python train.py --norm="rmsnorm" --tie_word_embeddings=false --parallel_block=false --init_std_o=0.0 --learning_rate=0.000909 --lr_mult_up=0.648 --beta1=0.93 --decay_fraction=0.739 --dataset="wikipedia_en"
Each number is 128 + 32 x the weight over its row's rms, rounded and kept within 0 to 255. Layers, rows and columns count from 0. Numbers have three digits each. The size before them is the row's rms in percent of the matrix's.

# layer 3 MLP down (transposed), 3072x768, rms 0.0459, rows 1747-1819, columns 480-575
100:091132091117176141100103085174073148086158109141178097114144130123093096213126092115142157120066152115148153115123123158071127171141143122076094160133107197158124153119136149081140148111171172109136146086152136139160110095144135128123137041143138110197156129067131081102050080168102171081
110:115136144092111084149112103152117100147115140130161168094072079128211114120127143117185098081103115154167107173142078157130160116105119147107116096068111098128158120153155146100172130118091141144157177167167183184154136107121171129120088099188126096107126142093199112117112163151136118093
102:123113137165106146096121099143066118108128130139157063131152116142123153143144146064206125121074148155129205025099179068096141086132120115085140063059099157189088123114139132121132125119137130117185130159132105115130117116102187170139114119135161076089135161128075097107103152107161153129
091:183089144107107122125139159117189142144006124124181049110179113116181139108150076137113159111177176149105136130150097055087107145164142097121110135114144124121074079177141155083129152150120114163143121168155165044144089119164101093068168126079143161150052113089127128142116174086106135110
098:097130123131137179096106109173153085105023098105154099162138124120144078147110119118092135100100146131116128085101137104099134096170153082101147094127127087132082155105128193165156097069098111126143120094110122073147104150133108145143074188103138131104145132194143150119145071150148125165
099:162146113173135090099167171103120112105121174191094169126104101112152153127082103126173153165151166103166085078092155199137143190127144128116137101134167171160178055099129099111143142117123090104083142135132144158104108146119143146193131073103129136155160138124149170134077164168139100089
100:181096106144088117098081091114169190139079116103103151126116095189164082109031134134117159089129145183144145140144127144169116133133133143077111118158098093116083090149127111115141197153145153126066100179129134218134090093137111075083144114106077193122159121104197103209120110112123195112
103:116163167190143119102124107122104158126107124169098158151171051116140100066154143081169118146148105183166119108091165159109125069090158154145156144129159137172068143129181135140138172186173186112131114148165138140123116131169093139133194158138131133222105122064052121135122130128170127151
102:141128151119139198111117121172159137134215189122093136113148106143117096141156170096167128150163182116100101080122116169087119107110138161115147102113114141112131129105147050097160109136080184193079121129089103129204123191144113146100115071137128133103140126173149094106087085066125169064
097:138094150137144085072085123110130095135159185155159121116148096120143139104183129085147166127075097097155093153139145159137064099124111141092146151097108162132066160197194132122135175094132127135124089092176193149131121136110136147124136127127083112109091100160126116114094161148135130152
098:101103094115118129125141183120159120149085131144170107136151142080155131093138122131122102171071189144103113168160143154185107192163138120137113145129146115089092076149079096151137080098131138183088093081114139160144172149017160116117155132118151090104141088150145113152127123104186096124
093:195088161096127095107136109134196064140068162089124137157152125102147158151129100136124135075160125122100126153142153113185095184114145169093141127100122065122090141102127129095104110137162139126101146165191077074162179084144136146124102158152139139094154167113066098139098063145106158093
097:086138089185139133071140122160108145131159073118094152127188162119117143100117086090084148091175134104116151156087156141132120129115122127166144146169143138182165112108128204158118180114084135163175124114113108198104104144126109178125117154099070128110140144110080123152102175071184187037
107:057127110068114101106138092148100152135255147125120186126174134132163098094149108137146096113096156132086083139191090161196098096093129112116156106116125142113183123150079109028120111180149105148175128083099134146092122096190204103134148128145085181087165144125149163112158156160175084115
099:084137058052132094113130123129177125129125078122136115149109074095111118095124095125098107057088122079123081117088114182128148163106122142176097153062144103124120149108118121152166129117138079137095133105141137104142193118181149104081153157088124146081106143157150117091103091163069195189
096:122171141048154132155120146161119149164031117163129105141122091121097108111156131167099139092153129116176114159120117127058087207109180168190127060157088091162146071142124111147096106068107138148088139134168127147112111122050083156105155165124057189070128085136107163109126148118078038167
096:107170135130071177151164088142095069061087119136079170084143129118124170141136080100092119163199121150116074164166131096081124163150048139163131136144140132196161106099126199113164153112108149108127151119218174165099221111172118114101152160134060095170161142091060125088121149188096126161
102:148130112196100089174061158105142140107000146136144144174115104121150187113132071118174105134134146158138148149112183198109082141174110107087146147125111141121115171112122120139136193097104094144092079184157114112108159121201130070119111086064106090142163121029137102134097153080186114138
111:151157157068127152139111150143081105087188144137158101091144124060058162094120104153148175118153161169127021171167133083148132093097078106123170137087162146133122162119139105096133088133075088117087107150163168096109098142109093135121124083147124147140071076162086143111152115115203093133
101:063127141071111154115130177173057125080150116144170145126136025146098178103150159117101111142097127163118148152101136131128133089131125099136045170118143106075179182171121145136075114112105045070105111168116128091066115106187087117150144077138109142182117085127126108102109138051175130138
104:076122123114104102158149094106112076070121110104122136051184087159128163065091104125117154187172149178123178124129130164165138109105163154111119107113097116126120163157108125104116149102150096109027158198137117099115128151141091121101171144127104152070115142108085153058127148091128120097
093:114105177156055128124116116160155168116151105144113162119143163112140093107110119144132101115144147101102103153097122114142035108096118126142156102147132127126154134118143159170108171121175078140122130107135111133132112143139175132042157142120143096070173116136124201160109131121163083144
098:113138155175200118137162083139152079126145142167111139127111098095106141106131101138100084182140171179071119142108112128103123112128118140067102137137163117095123169137151116200136077153106084164090126168142141185173147139110130129129145134149162121120093132140102168089128126108127119127
103:105079155140106081167137095138135158125139174120173121132141105103097163137132156172096096099130145132130190162114106123131157135129079088137113167059094132170102040138068100128097128136086085108130050106154207127159206175156095204130123061120121122098140116151092110186165166043112153158
104:182129164115111123114170085104159090131187097152098156149162166139163136147131096155141172137102102140104172120101133177096134090031125112197166093147157125122122150080106097157177114185096112146141151107149080135172042162087104146187160147068172170136150147117145156146093094151132128140
099:060121119096113187146113122121138129152176120122240024106113090154155110174100136174136114183116070119140104147143136199130136135142129132148133131123172115083106088119139150171134025119109129114083161138123149139088150107115148015113098173123089133123088155093118149067100131133100152090
101:129142133133146161163097185110122102125208183112130037162159144142115149132156130116130134105133122110157126059137138118139125125137023092147065150133158154150206105075113140151135163139112179152171093076163104107177152147096116130105153175144168110070097156117134155133131142131160156079
095:154075105083119140084091215122108115120231051129122169095131158074127091096118084132146162186165166193138138114151107106100113120060129167114120108061141183142119141083202176159094164164115083112154177122181134107132100155102178118075113151143175146126143161109104168203140074081123090132
096:114125113148120122151087158088124129128151106130123162149118099182106139095095148168102211129178130148135110150069134145138105105181141102094201116107122102108070128145116070130090119180127069120088098130155111174137144103117139162077159152185114114144186133142121082119105086132141114154
104:129143125138132115122054124100115159189184156149132129076177118178074140118160124073147140128151134148151117143169148137157166151119117102120138110144123152166046139112103143127205124166148136144163131100150153091174107106133146117112137154089149166111124075096128133188080101184064149130
100:078113153112131118124106114119148117145072113104113132145139158148147177161144112119099142150118160129140108132149172057186127121136144094135150137106081120127133060108151111111132216148173118151111137118148142095113211140120177131118101121070128107071092133081100125142127177163111149185
090:089130076172202126127110131114147138092051067099125141146120137173133169188157140081197087141167090132146087138077193131119104096152076142120132094118195113062114102125101083120179174088155094105085117107103171175094147130191152105163142051114066122114103124162114163128126115142082093137
102:156191132102173149041142168152125140084164155137127161221175116144148136154153105094141088118092143144047137068160125158084129109155143138068174108126179152135073170133203102129041058157135172099151116182154076132087138093120080166164083166094119143113146124117133087127112120138103146135
107:164129195117100087111157115156124117110202087155176194202125147122088083139085160081110158112128104098109161152190096136171127135134122115126169141092140083162081111104038132152086133146148099168136154158132092126100085074145057130113099132144064125119183146036051113171122097142052113096
100:097117068082159163096129188128130122143218095082098153151111137106136081182134087192150141103129130111130135191145113182077108111128056134101137083137196100121102128140181171090113150140146134141165146141099132117130160121117191160134125096121140112138153135127145126128127132129162121071
095:092166215130070099162139107112127146165052127205180119162127099121141136147122139085154136118107072135165191141172192186179150126146142121160083144076090073152161072113120125215111151104122106108163151134152086157169101131087139114150157127185138082135080069124088121154061134169135121114
094:151124135125119151093120119086130129141178125158168116124195120187096076088192190175104150115134095138164127146088123074148134132114120163119137123200196107103086135172165152161089135096105125104111187138145092148122124138136156112119128172162131124118129126166082132150072134119122132135
108:120155152134148118162172129127151132145095136123168118164103122189134132137076101125095135129179098147092183083144133122061144156188182151077126155122108116101147153151109058208133099106122149120060096079139105115151104133143091087104119100127097084104136179105159166135146169176117185099
101:135154083124158074154163092136162127203084075111099123153173139118134182181087184123060161134185172145105130208142103164090133115120139141112126142111146107117064128134106086180107163161114156160170116134131134149186116109107090206122169098099175161179149124071066173154086122113160137133
106:163171135168145140206161109088166136110107102184114084095113118088150116193160138162152071126153106189079089081112180141134075083078100114166165135130150085106131140183111131206133087186149109105125122139175101113109129104070137115133127095098088096070179066147160121167127098071186124070
104:141072123099104148221168156157156126142245107065083063165163123164138150096120129079119102133112132138110082097117095080146075109187038165160111110149114105117141130104134147199137173105164116135093117181091160106137158109152114112124149090142114174093130110129187139110155116119106101141
095:075144156126132167158090160109129118114164098113085113161128186117143165152108193148106127187106132156150133129136048087125069159152113107111144129114156145174103125140129182189068110142126170202093153137108109089108078140134117131113132098150165185120129141053084160101128147071168151158
096:167114142113044116158084140108187137166076109156118171056174100128148142136129131134138078134095094127051108153099111171107141085123101102145147151106128137139176175148097131090153141176184090074079121106101133190127096117183139148138150105128101147158091118139090058148138120117159100119
097:127174128066096132155164129151130141130130159082142179124164091126144138137144103110126088139139084114151097090065102118111114092112098142152066126093133083109118104162104142111090184145141089148170173176083110107074133144110124172165140044115130120112099087115143100165132081138193093072
097:084166175167131121073104132176135145067135108158120146151085103140193115171061085091140162139120109140162131093133143086135114109151130108146138147123153116110113100167072156155174170107149089078099179124117179088084131088104171150090131166113117145181092073099138141112154159101118134114
105:149151111141130115149123075103084131114118113100091113126149120096119171122148151133203167123112085128171121163110141114092145099160146126123114156094155086192196107144067144209179148058158095145128112106148198098146169104148145143142121157087125173143139136098122146143172079157149165159
099:107097193159117158169156168140136110176113119133137086117139094141180146117052095151177135134167104159120045095155121168124142118133102128118177138133160137137167154090084140143150094115115196133121086115087133155204130088081112104110090156106147116086107035100104169161082163076170097137
098:149167101127173123119090128204099141120101110100130146143167115076074150107140118148131107178132124137130160181150152159123126161133166125120131152100125183102112122118133088095072109135128104117135124093115073130125121142115177099115164139157169127115088152160142145093084090125121096174
095:120129166191101136166109108127121117073184139101170156170126089130145115150057134198099111117166127144079136087206090083117134125127083172126191101148128146139136126172098121122129142127105107138121068087127149157145135148112068136113086066153121160143082127217171169170187111110153084149
095:159075153107141086156068163130077101182033125108118149126130141159145113149177114163150125119109107108130139068111112155161092042183081110156149123141183132145140201144149140175173093150125143174105145124166106154155110142191081121151147139215102122197133119121134144167109166058177095059
096:093116088098104093151139124121136133116119108108137099077077133181121171142083151085095122092153097150125103113137133103187122122140106120147108181184145111196125118157062083126147148178083191118135123114133078188215131065137112086133122120169112099108093113103160099121094112171140093135
097:157113126083125098120101094198136196085255145130118171129137138134145158111135093092158130065146152119091119112091136155143138144097150134146117137056119158146111186165094092100141150083133118119177139124115090148080123119078130098072148126112098136112122132094151137139120110083090171150
104:127151150162140095097154063173059082165163139161153124063111109210162113103083052118176109132123149178114168155163090098060132132195099180172129150122129195110112050152104117180127089109131137124083108169136171110174084108089196134119173104108147096089110082131149121081177114142169118171
095:097060133192133146089072144086071099118163118098116064098166122091092072120132140167138094106145103137092110113100146095117097158121056090088101176123180147174099083092150124140126144158181152171113138150147133120151101160154138059161134144113127115139111113147117208061115174048166124150
099:101158105134090071117120100157081161141145129175113129084120071185126128128138121097122191116072154175095142181143175142128115151152163157178165129169121152103131161140137135118101139120165173108168110113152066118114154145190090082141105201126128050111106136094142137081151113124139153128
098:123128107189132102124101115186131119146064168135152150017107106119153140153094143121105112132091104156128134146153137130135104120100093169102087122143130155107160157158169130154147128137189140140134058129106046156161081093125083096153097108177112097149140053120146129083145095116123140179
099:094085129148152175101074115166101103076174108178132144165118161065123167186120160131113121114140110128137167180099129120132077139094130129125149140160096134105130101133088110138162175139104162074156170154055125112137122107127138072136131113143113131157142105185188174093137093129139156152
100:116107124077129075182086106156101142116139132133152117156152108111112119095115122111071055076085139143120146106143166195136166078134156151119174113140078106071137100152123149143168110103092092105097154131126106161123225161073166157132128074141116155140135140108130127121102121201101142095
098:164202153048124173160126141133081135080139121172106150117148085121124102114146132140113131116132110126100153158122074203097146140100189180192175056138137140096125120116135134099180125173062083113148081119118143104136106101133124109138116112124109114255182127116190157143106150125147127064
105:078095114135132134093097155099070128138132093171102123126089056156135162122120132097144109108088156118187103127070121094184129137091139111079184154153106189154116165145151154093115172122135196138087116138117096090031184160161151058108134105086127117111116157117167078153123095156106081115
094:138119111048152119119119091146172121100219174140188111114155134165162100109120135166152151146169099155128205115086063106140168157176125153126129126160177154081117114126131210112138193127153078107089128184122151199147144169097133161134086110102101171149120085129099118121168153160169093102
103:079121156123124111111130140179099092107154080146089224081123086133085110120131123115105072169106094079114137120065129115146091088089162118115168160098133197121152171062133151119204098117130115125107113076125162152087090136025160134095094086128118128181132168130108077139108157106146110122
103:074120136120050148196121107137091146183081100130109120110145166154119148171132129097099099175075177169159084127115154145124120162170192140115069089053087155149088137163093161137169114108050124139138112135167131107110163121119129115111092116158136125186130119161163145143154151154128114120
103:086134159108121132119154166095192147123172183160125175118125063140173111121138121119090103093152143095157094172143130168061096133129133120139087060088173111140127149176098143164101151156159117132162161160133197118053169151139167106044160096106124132181137128183131100148158106149089161160
098:162120072100176104123153129117085104142042133132149141140182119101162148088114105133131100199127034090182165082133133100145102126140123114145188113139111123073146135150100157158131154167134081183144129068117127113119127115084103165080094089142082094188096129104129167151123140125147154133
101:148132161100106099103082118090118105139221089117090114096114051103102076141165105133102100087056142134152156127153200124110156123042164153152088150108164178174115161188128090115145126174133123125129108130106162097089162084126079165179168082098129179129149122129151127166097090127181090163
099:090144107138084157118147127142135119155125162076120118082105148111079140118115059087151092122148121116188124137138184087173064106159137135116123088068085141098109085168124131174043112121147149166132106091118117145121137167122123146080113128088174093096137160105121159104087133092098079138
128:146097145177115157100132161063114088152097110105154100125124127062174195135158124145120145182152155140191110100151140082079090082115121127125114123167059115128036114164114140103150129145185142081133082098101104166121115125144158170135122089120150125108072109084117080145142125150115135145
102:128071133149147126152135193113090127148190165110140155150106118168146123128167170178138146145141131122129149110149158100123130136128081123113122153161082164120139198165150160117153045157118131166132136200147072113115127086173171227118116087158104125127150048129137136142129076109130180173
106:102138118136162164209168229128139155091225170147142098088124138142100206158143127184127119082111191165086128142135163157109148093145105178162106145141104081162117126159145162075136096164096129101113148112143079083148086155094142051095088160093046158187163107145161122139178078149186105090
098:142133103082057100168165174115139155156105090133118141111150151152120091174134078125159136143158178159125112176100064085091164146100188116156136144083077144103131113107145089219150120141088125148107143111114199085155105136150179136160102177151078158154152140127109153111115128100113113099
097:091097151109092078143106088093145138115000142126120143154083028128190144156180144073099121143110161106109072085114222121096174131119138128088123137100110121166118094114128155073102132092132198151113072081143072096161082146148170137096123098092113118126109144127119136152085107109135166077
105:122127109158059073122114151074118171118122144129142156135101143146143067144102090148120152078152136118156139200147148150093118097128091078161182126165079140145107151181088112113097127122082129082143082131107109150079109115159129149121078149144205141131115099125200129131120116112124158135
# layer 3 MLP up, 3072x768, rms 0.0311, rows 1748-1819, columns 480-575
106:163080131078117112128175097181136129120130123067107144134164111150103106179146140090100101208130164128132121099085079092108072094118113121106111145130154159089121107107145067129131093161161086131105160064086096161157133115135150143159074113109115095118137134125061121112136150129134159131
102:136114166143143128148115142082067159195156142115125120090120099062132105152139077094109081084179128080155089176159119102183174093074130100136148093123107154139162117174139083101159143089091129154104166136110149146063072112145115114103173109091108164121145136129115150074161128123076162082
092:097128128133135140122176104106095124067103146137080121108164114136073147141135112158068116100140141094114169090135098149144193133149158061077150082139035158143124089140118157172134135126131175093186147171104139121163143127154206132169149144121134164100114157125146100116155143123070121086
097:118084145082158091144138143120091132138111159087147133158098159167149122153109136125116145115154129168144166153123196091125127155133183165145090142168127122180176104151091096153114151160151134163116093050148166120135125132109169125126163144139129112099122111077125145155137196160148159110
097:139055146144144138131156154122096113146161100043116149160159125125145115112150162109137124102110100179101162113094080130098056139144146100122145170088091132095124078135105129174145055099097149132157081138088187090116083074167095131170111140050110064140117141090149119129153110104084103130
098:124164140122108110148110130147139170130139133080100101087171131069154118133165123099143133075139184094104165104163090129078099100122155137200147142135140121153109130114131110154171160132136147124105139180178093114156156145093202121117168135132194122118130207105113108143126167186172112155
104:123087148127089111134121168175170163145093159097194129094106108135144122116088118154042102060106158084081149123144078117116151147141169137120158128137138190095175087119123145101086109110094109064137174111149164138141156117128195095049124083141047183036134129117140089168132177123122148120
101:168140100180166134114191147133110148139138144173122134158149050149123128091075139171078128174155089140063153148147120110111128185128116081124172144140147208097107097051100134131101078105126121119120164145109171120165147115116155127100049087121117100102097157092108070164112167139155160074
097:124107143134128134092076168180139132178217128134086130063066122100128141099154128169143202111129119158181135100137160152124090138094092071155079105153171141113129145173126143183124140110138181073091139143182142122125123140067125132130113118131090097082175099150096114102155164118172133136
102:182168083096171122128067118105092104147026169122154061117118095043162059109120118092162094110133167157104159135073128133144141143121105149119157085109122089097109131138127101114135137063072128092167098127099210085185106083122118133127118172095161148136135143125044119125120134122080111150
096:112128139161221087122126145142125170124122103159101153083202124156146133105086179081154167068120082086131211062159159130119105188133143101099120214132159184091173125110098127153109124111145092121171157116092168179106100112183152105057181095107123130120111100109181061189160111112093142161
097:164147161065079182124149137079121164143078141152132125139136123081191100088155172191144166217071109152136152098183124144145121126129089111145118191144165121101123079182124089138143157085106129140096104150125087145146130131138135117122153136128080155164123093186126103170131099165181094156
103:145195158115175152133147109133149120087116103151119126111090109134113119131137099078046148135124128140147196120084138100103104122066117158143175124142143095112160111146192108137119115057134077133115117096127145115133135157126184123173122040117100141099112134067180154095133133125101155126
101:110126082143094121138132143105101142142130154131164195164099147115099111092059168133105087119184120110137176072118083133155189128135101119080146085162159109160124099147154131166134130129049067088182068133105074170163124167052129155129116084136100091116149148109141199121108168130094110192
097:090085131137097212167149157052128111137130217094136140074137107131104111145145098083098092231093110134098133078118110138201224158095123131112113121094070174123142142107170086106093135172199101108149134133127113108148110097174124098083124087116150172150103159122184150169097106156130140111
097:115149115121109154129160153145167114191137075184191138135167110114100054076123095165165139107081166133146141084140210172172106093147134146138158111138124115125092145126136088161083183090137117105173125209097089098109065238073161129184105138078118132163117139128130162120113105149133126059
102:148142186101111150113121081148125094126163127148114136129079107055127136137126189181195113168105124118106142120119131107103142105072045120150064069081081116144111146147184072184116157046134095122108100122119098115151129145151063117151118095094109112176127141081162132110120135070057081115
105:115113118084098078147137104145117141139182164138142132129135162107178097155078097129080121091138107137125159108089128189131144057193134122099194144142178113138168140134177103148138173143115089162168039131181164175109100076180125149095083185118116169155083137145172086105111138103082168105
098:119137116186145175114083143072149099129169154079118072122136146128139129154094094143183119055135132141079235125151143137094115061140148128184138141133101171186103125103110077160106137152088155122150209108116092162155131188104103119123119089096102052113144161117062108118121125150084134116
104:094077101134154167161174082175107121065177064073100170103135210124089144094108129172135108085103106152148140069121187083176147152153127204125053122135127135155147161220178077166138131133057152125188126091157185104093105122107131122139108084154176097129146209166137114156142131119092096131
097:113159136115183128125159151120110126072097150145112095166087146145124130134207097065142119205086188163145154054114072195133148109128100051098129144159074123145185125142182079128096103093116195101110108126117096138132167117095129095189161102151146053204078156139089100156157102197141080099
097:126111094107163141139107094096130145169081108125091121145110127162113082157176133158102158155103150097137119101110170132107188157109135085083125079130143136078134109151144170123083162202125098116072141194166098118098188192104154064191135102127159113108173159039098116099102180146144088110
098:165107128075127168106123099160077055125132086168107105132191155138132061155131157106160174106119134106146148097161117118183165074170125145083118130150150112110121148115121158126149119135125102140148117140151108075170133152034175107096112147076097158073089104094121119136142093133089141127
102:067127096173117138079110136118142147137155130135167121134103150115111087104133156148092098144103113126144214136141097099110202147197141092145208104149109096077100113133109162135133143071166114114124118177175196205118105088128099112131133132148132124160157137122112093036126138159142128121
097:145164131161161092159100119156095174129078145168060238107137131149117174084163100092143177147161155046115144072085130097105121102058133101104113113148175150176143103116095077124084127143120169165134131143204169100134117083127126148134112150196137163087194189120124084156104133098085146126
106:137134176063150132158162113142101078104170142047133152134129131115155101115087127115155113189065118141111118155088182198125126124122072103121116098128130131123107040104151187113084099075113128094146147146121078118149131126100064161133137131082121132090086175158123089173197147109128137114
094:116152116150113142165092163092097165114063106140122156091099088153152174110125100116093116142125081151119101129171095118093136133157109129151211142168104086187180139117141153101156087159195080114121077069090092150125162091168111204143096115141099097213108030158163080106160147194117154139
097:138093182104122143187092090178118131101065132162118109175161083072208176175092152089218102172139061126088137135122140175125174163149101087147117133132196143148146125061122112106088124065107150155167082111112122129149122136119134160135145135109196135107173158097163130119220144124095122109
099:114161040069129108062075112149087167116090157138139131092204089110195134147161157122139058092172113073148105086152101185117177174161194163196158151133110160162139163150142135096097156080165142104112083105099115082135142118113169144137153167133114170192106146196093075126118154163075103103
102:132178146145116148147129191143116083180123180177153085105108092104138169096149075113103103117126143144105131098142139129129130105134143211192084078129170133174185077182099124109130134083144115068160115169144139147118097095208101082170145080114168112113131120145147153097057121105098135096
095:107093190129142129132115099119138136125152117043110080094111120133181097139118162102053129122142177108158092132186085102189101095121079100126128113142059171154153123118161105176117122114099132168152115041182102112132160111111030159179124156133149114212120119108145117181148127150125140148
103:115167120142102134116176147080117123137073114082106115136054166159078106133177141114141108095126171114152110093113106119134166176107163105112139071116129127116109188168182147072114127103135170181110093132126081074154106152175187116089179146161104167188117106158103102146130113126148078095
104:054121151092144141141156169138146113111044069095153104128121136158108129121136054091152127150166163130154078114130082136088114112142102139174128155169153158085091093109143119109087164151141166100137123170098105201133222123111147125096089165101096115078152172161154100154188153107144093133
101:067120177080113087111088090150120100106161143109090128060072151120150129174076121143141174180112171148109068068148147126127107148100141095089154126156146173175120144153133100169151126131082120110177065115116108085118155121113170162176070168144065129142088111154140130177147124107180126099
102:116147100190139188115124158117112051133157180118129113129150098099094174083129118171141054205131124159120112121175086065144131031152156107101140160145079096182177074120171149084183169114136125112118121169110156122107156153104137119093114176154151134113180161179112107149110118117116146116
093:129166125097203105182174135120137148101136121140111132101126170120146101156123138106166108136085112099112160124169150145112139075172130079147149148119134137105176154119086104079162101150114150144127152137155118157141105145095136099154137109091159101200109115135144151077143103132176151156
113:132139071170153126124166144082147153098143108123069142123081103144107130115148156103081093169115153101086167018099060207122115136138084124132153074134130133150150130113134145133070162169170168069102108093123145174117118139142107097126130137156128126045107166155087040116126109149213129140
101:070073080181110135127137089131100042187091089202154123150149086103196156088131106155080121174130114175130185096151153131145079076079116144086139139054202110127141189114152099136108103140128038162139106149160176114081068103071141121069126117105132155128120050161103083140090119139128104160
105:148178072086085089228173170077155081085145097138110087113114111141086187129100110124088145133139165185094103145144156184097157108139109133128139131155153102175138122136082119135129115112131088084119096137155151089094134061112162081136095104138117066057147110137144153111098150120103108165
102:183101174169105098140103165108137076133117094086149126111111172130161105117191126155146128126106188120075113170157149156177129097121139161108126098138118145106089112119120091104088160147136145090112161130195082167120116112159068078115156117111141169168117149160124147075149141092114083176
093:152144150157123157152139099064108101118101111123115114123151155119111151101065097148166088114116117099142120157149154075087150114120080120164139190141042065093184079088122109088156179140113096148129070133108122142040174062111158188188150170069141042132113117158149150102104074095082176126
097:118129064104160140068149038087119096150044163170175135132121172090068139107121170121138108123133143175150129139128100153180106112148071101164132100132130198185104135154120113127104168122082170126117061140133142069099089142109170155122152183112182106144111121130156099113156149102108128127
099:144085165126075101059089120097149070118188107151122142172044145106111113118107094118072144181152084140083135089142115150126088196184134148092103177126119112123180102109137097077148105116086198095115132194139190169073125061189118149156164145161069151155132115188047159106155146119113158149
100:158168119127136057133093114078114125080114098077147120138151136136135122106152125141200161115170096123072115072081119145108090102139117133132069131133147126168131139117142144077156124123128135047112134126156117140131160217167120156130116148145096103161132157141195139125176108097093087112
104:142155110176153138120115162161136131123119201115140157098061080103132113102089122122200115157131194092114148136116074129130205142116094148134106110117117083133113099132165125132144104147108087153148176056102089154123098078144098145053188165153079137145152117105091112085137172126119102137
099:089145089081155165157117170118089147168134112096111120131114122135177119087107131148083074141047106185136147112132098165063122118083137118093024107156099087100073098130110108161133114100130112092098179189079094115135138195095076104182123124152127130115215124161098077118111221122146104131
096:143080094138120130090139159124075112124146093161102163130144144123102174120184177099130084138105148092086169108129045073150149153131127135192145134132142180095180091193153155117069122157122119122110134199132137096129118095105098180057100170125102132114106162138129136057068091084135168136
101:162127162161149131121130146109148175086050115103153148071126096133138102136083131129131136175179089094110173120121091163163125148130174072161126139172112107129131130158041171144154104185136157184130136147138099158117108140131165127097138167078145102076130115044112108117070126143160122098
100:117080142101100171111142090111125129104087095140135153106143180054085113085133089162096152150073176179098112123122150124110156077162164151158076098127097129120137122158094142102060126158120115130147117096099123112122169100104142132180072127047143118120112131163180111095150108177079166132
099:111152139122167088146109119148089150089130125119111140130133146115131078108115110111174140041094141113138174134131128138199110168147145095140153085115144164124159122132106137146079187094121161081097086149117148118147098118145130111168098112154164144073154101131069122101080127183079159128
093:121097154085116142130155132126112092124116146171106114189145095123109143122164109170133160131157093166063103149174092093103089117130107170141101119171100116227088130153154160029115158196156116157144168113094129125182069081171108144137120159076155061099137131131108180096111132131157095194
105:091147230122139223160117157085136127081160129150121102153141146094070158119142143148133108192078123132156118154132077146102123148115152152159124163100164150138098109139110103192131142126135131125104154144170102122130152128160135115146110133148123053147158139078098123088156125120127125149
090:067166108106118149167164122185198088089122081182133168099130152189156172129130149137156114178103135118134137164142110151157167094103139211108185078114109078155162122153118125176087112196126093102113147182193099071105110110091070167113136085141159152116166175079161065118139102097166100124
100:100122094119166075164114090125094181100198108136130100072116175063128123127150133125123092111134134166145096179101055164123055053184119129114074138141102144079176140089147210123153104154089155121140107207088138108153160100099154118119104112157092127110161072098089135158144136056115129134
100:102101122122158142133157136117100137124088097158093114103126143138119111134119137178167119125150123095133175131142103141147130104122113101162120157143083159150107109159152068133163118071087085139029087136131116153118110120125124139150095144131147108105146141156131138205107147126097129107
096:136152143110110123178107200136103118126085098129106097140168118164100107110133145148175105126135122170139097133155076165111067121132103171132127113114183185109095171149141142170156099143130108156152191106110136116205132141155072174120171156060125204121076164195126127163132162159086159109
103:113164161139130164139092133119155094131138107127140139085146159152127092131137221089199143092170134098170133134166109120053108115123097141148171152108127137132109083118154120144189177130108136122112100110144161087075128162096120139143127145140161123135190098124077131187128145096119101085
101:166126156139163091087127122101151150142130118123131148091184156117179114100099127097103087131159102118116164086149114130142127133091150150120097141131064144109062064111146180118084078107121130143111115116114125153106130103091167181080105124054113137143088183187137100076098113118126112171
108:078110106118145142133149126090091097134085110107161147200119164155151131149099091072072176163074186143054071138176153109112122166147165142111146136123091146144113167112141145125176107056067131097113115109143137103101150078087131108103091169115192152117163137167116177051087063212087178131
092:135144063094145117128124117116126176227175057090087140102151063091114104115089176107095110162083130064185134094155192119125152101174151141116147178171087139149085121123101123106115172091128151181120144131164089075091194073151130086110146103142118062128141157146167107155174148087097100107
107:167115101148113120139132157166149141088162134115110150133073132161096187157107127105081174157057140156118133120134114126126151091086146140096132185119128152145159111124115121107119067085163107059120127121142145135158107082087100136140101120157137114064058104128146106101158080035123160136
102:101139136116119116136158149119113147126162150169080186178128099179110124122124138082141080116095143153172114141147163119100106112062224125116046068125109123158157153117128114155196128174122056103213149149142139104133181147117148141141065177067160162146204164161134073132144197181157092107
105:114143124114111134124112122121173121084158107179130095112068184086109123081076111115194119178121155090162157110098101143138156219108135166112145122124116086068054147078153127106140144176138152103151087124182118131133157116123124143164150125104128098111092125061115142085053197075161095101
095:089143101102135160071090121122119116113116141156143096072133129120128064117076098069124163150062098166122101117118081124171168134157122102141170086082120165132146058098194192110155127162186083119156162204107184176128075124121095129140110138043132158131100149103125125131070131121172168140
102:130146113067201100159114100183145124099086145126158162135118058146116163202077170105132121114173140116129152072123101141214141123118147085107048096118120116128168157129164126185143146145122137085114114127086091147105158133140173157102081172120106118112107145127139133164170167122156130140
099:062163136226156149184112136154136123128195130129109182165087102108078166156113130131163170126146120153102061160179136127116155128117133093135161160127148129099155141148089091120176077124112076109169135103123049131090148153083112142185173154164118160135175085090108097139128105113173127177
122:117130147163081101052132152118102134116100099153156123111175138091119106075178168097120088110119094228176106142106149132141153181094073118164159126131101082143142081155144125148137126114177134107181141130096107176167142090111190187107139149063112144138078096126148107097157072098109121116
105:130129113094076169149146043129072131057126116085193139102108167114139104161125140160168136110177173116111113141123179130144093147144099157166170157075074089123153155173135132140133145102157054103127145105089115148123078157170114138085124138099098082089152134121132121141150199113115145127
102:102085107144154094137153189126140160110165127086153125137116102148107189093164157116099070125147107157145139120144191124136116151112179184107053083132169163118162156145143166101058093117128135097144124130130124196139149188167123106135123158107098165125103179110103146186147187149063084111
094:160095124178114146169181109153127177090051123149123121108130118154168132128175127100154130090113068125138141102138121167163119113128192126150148091190172163135107139112100133125175087130106097141135099084162105097089099116120158121103162134163122068109081102125121097088136094141073127137
102:126082157129133128104105144174140144152000115129065134144136147101106161126106123068155154123135114131093168144135148145146162106142140131095108127140183112137162147110140138149129183099105077128130136157075132056135177100128144136150128109094119156118141126172102099099165116121127074106
106:126131182111179125062196158100171117129086091083120127138154126094159128131112084112164197090139196174184117145072108092123117255137174158109158126167124187166153104169082126130123093113113090121125194148146121196137081140094093142120148120104112164116176095165046149180124113159134165131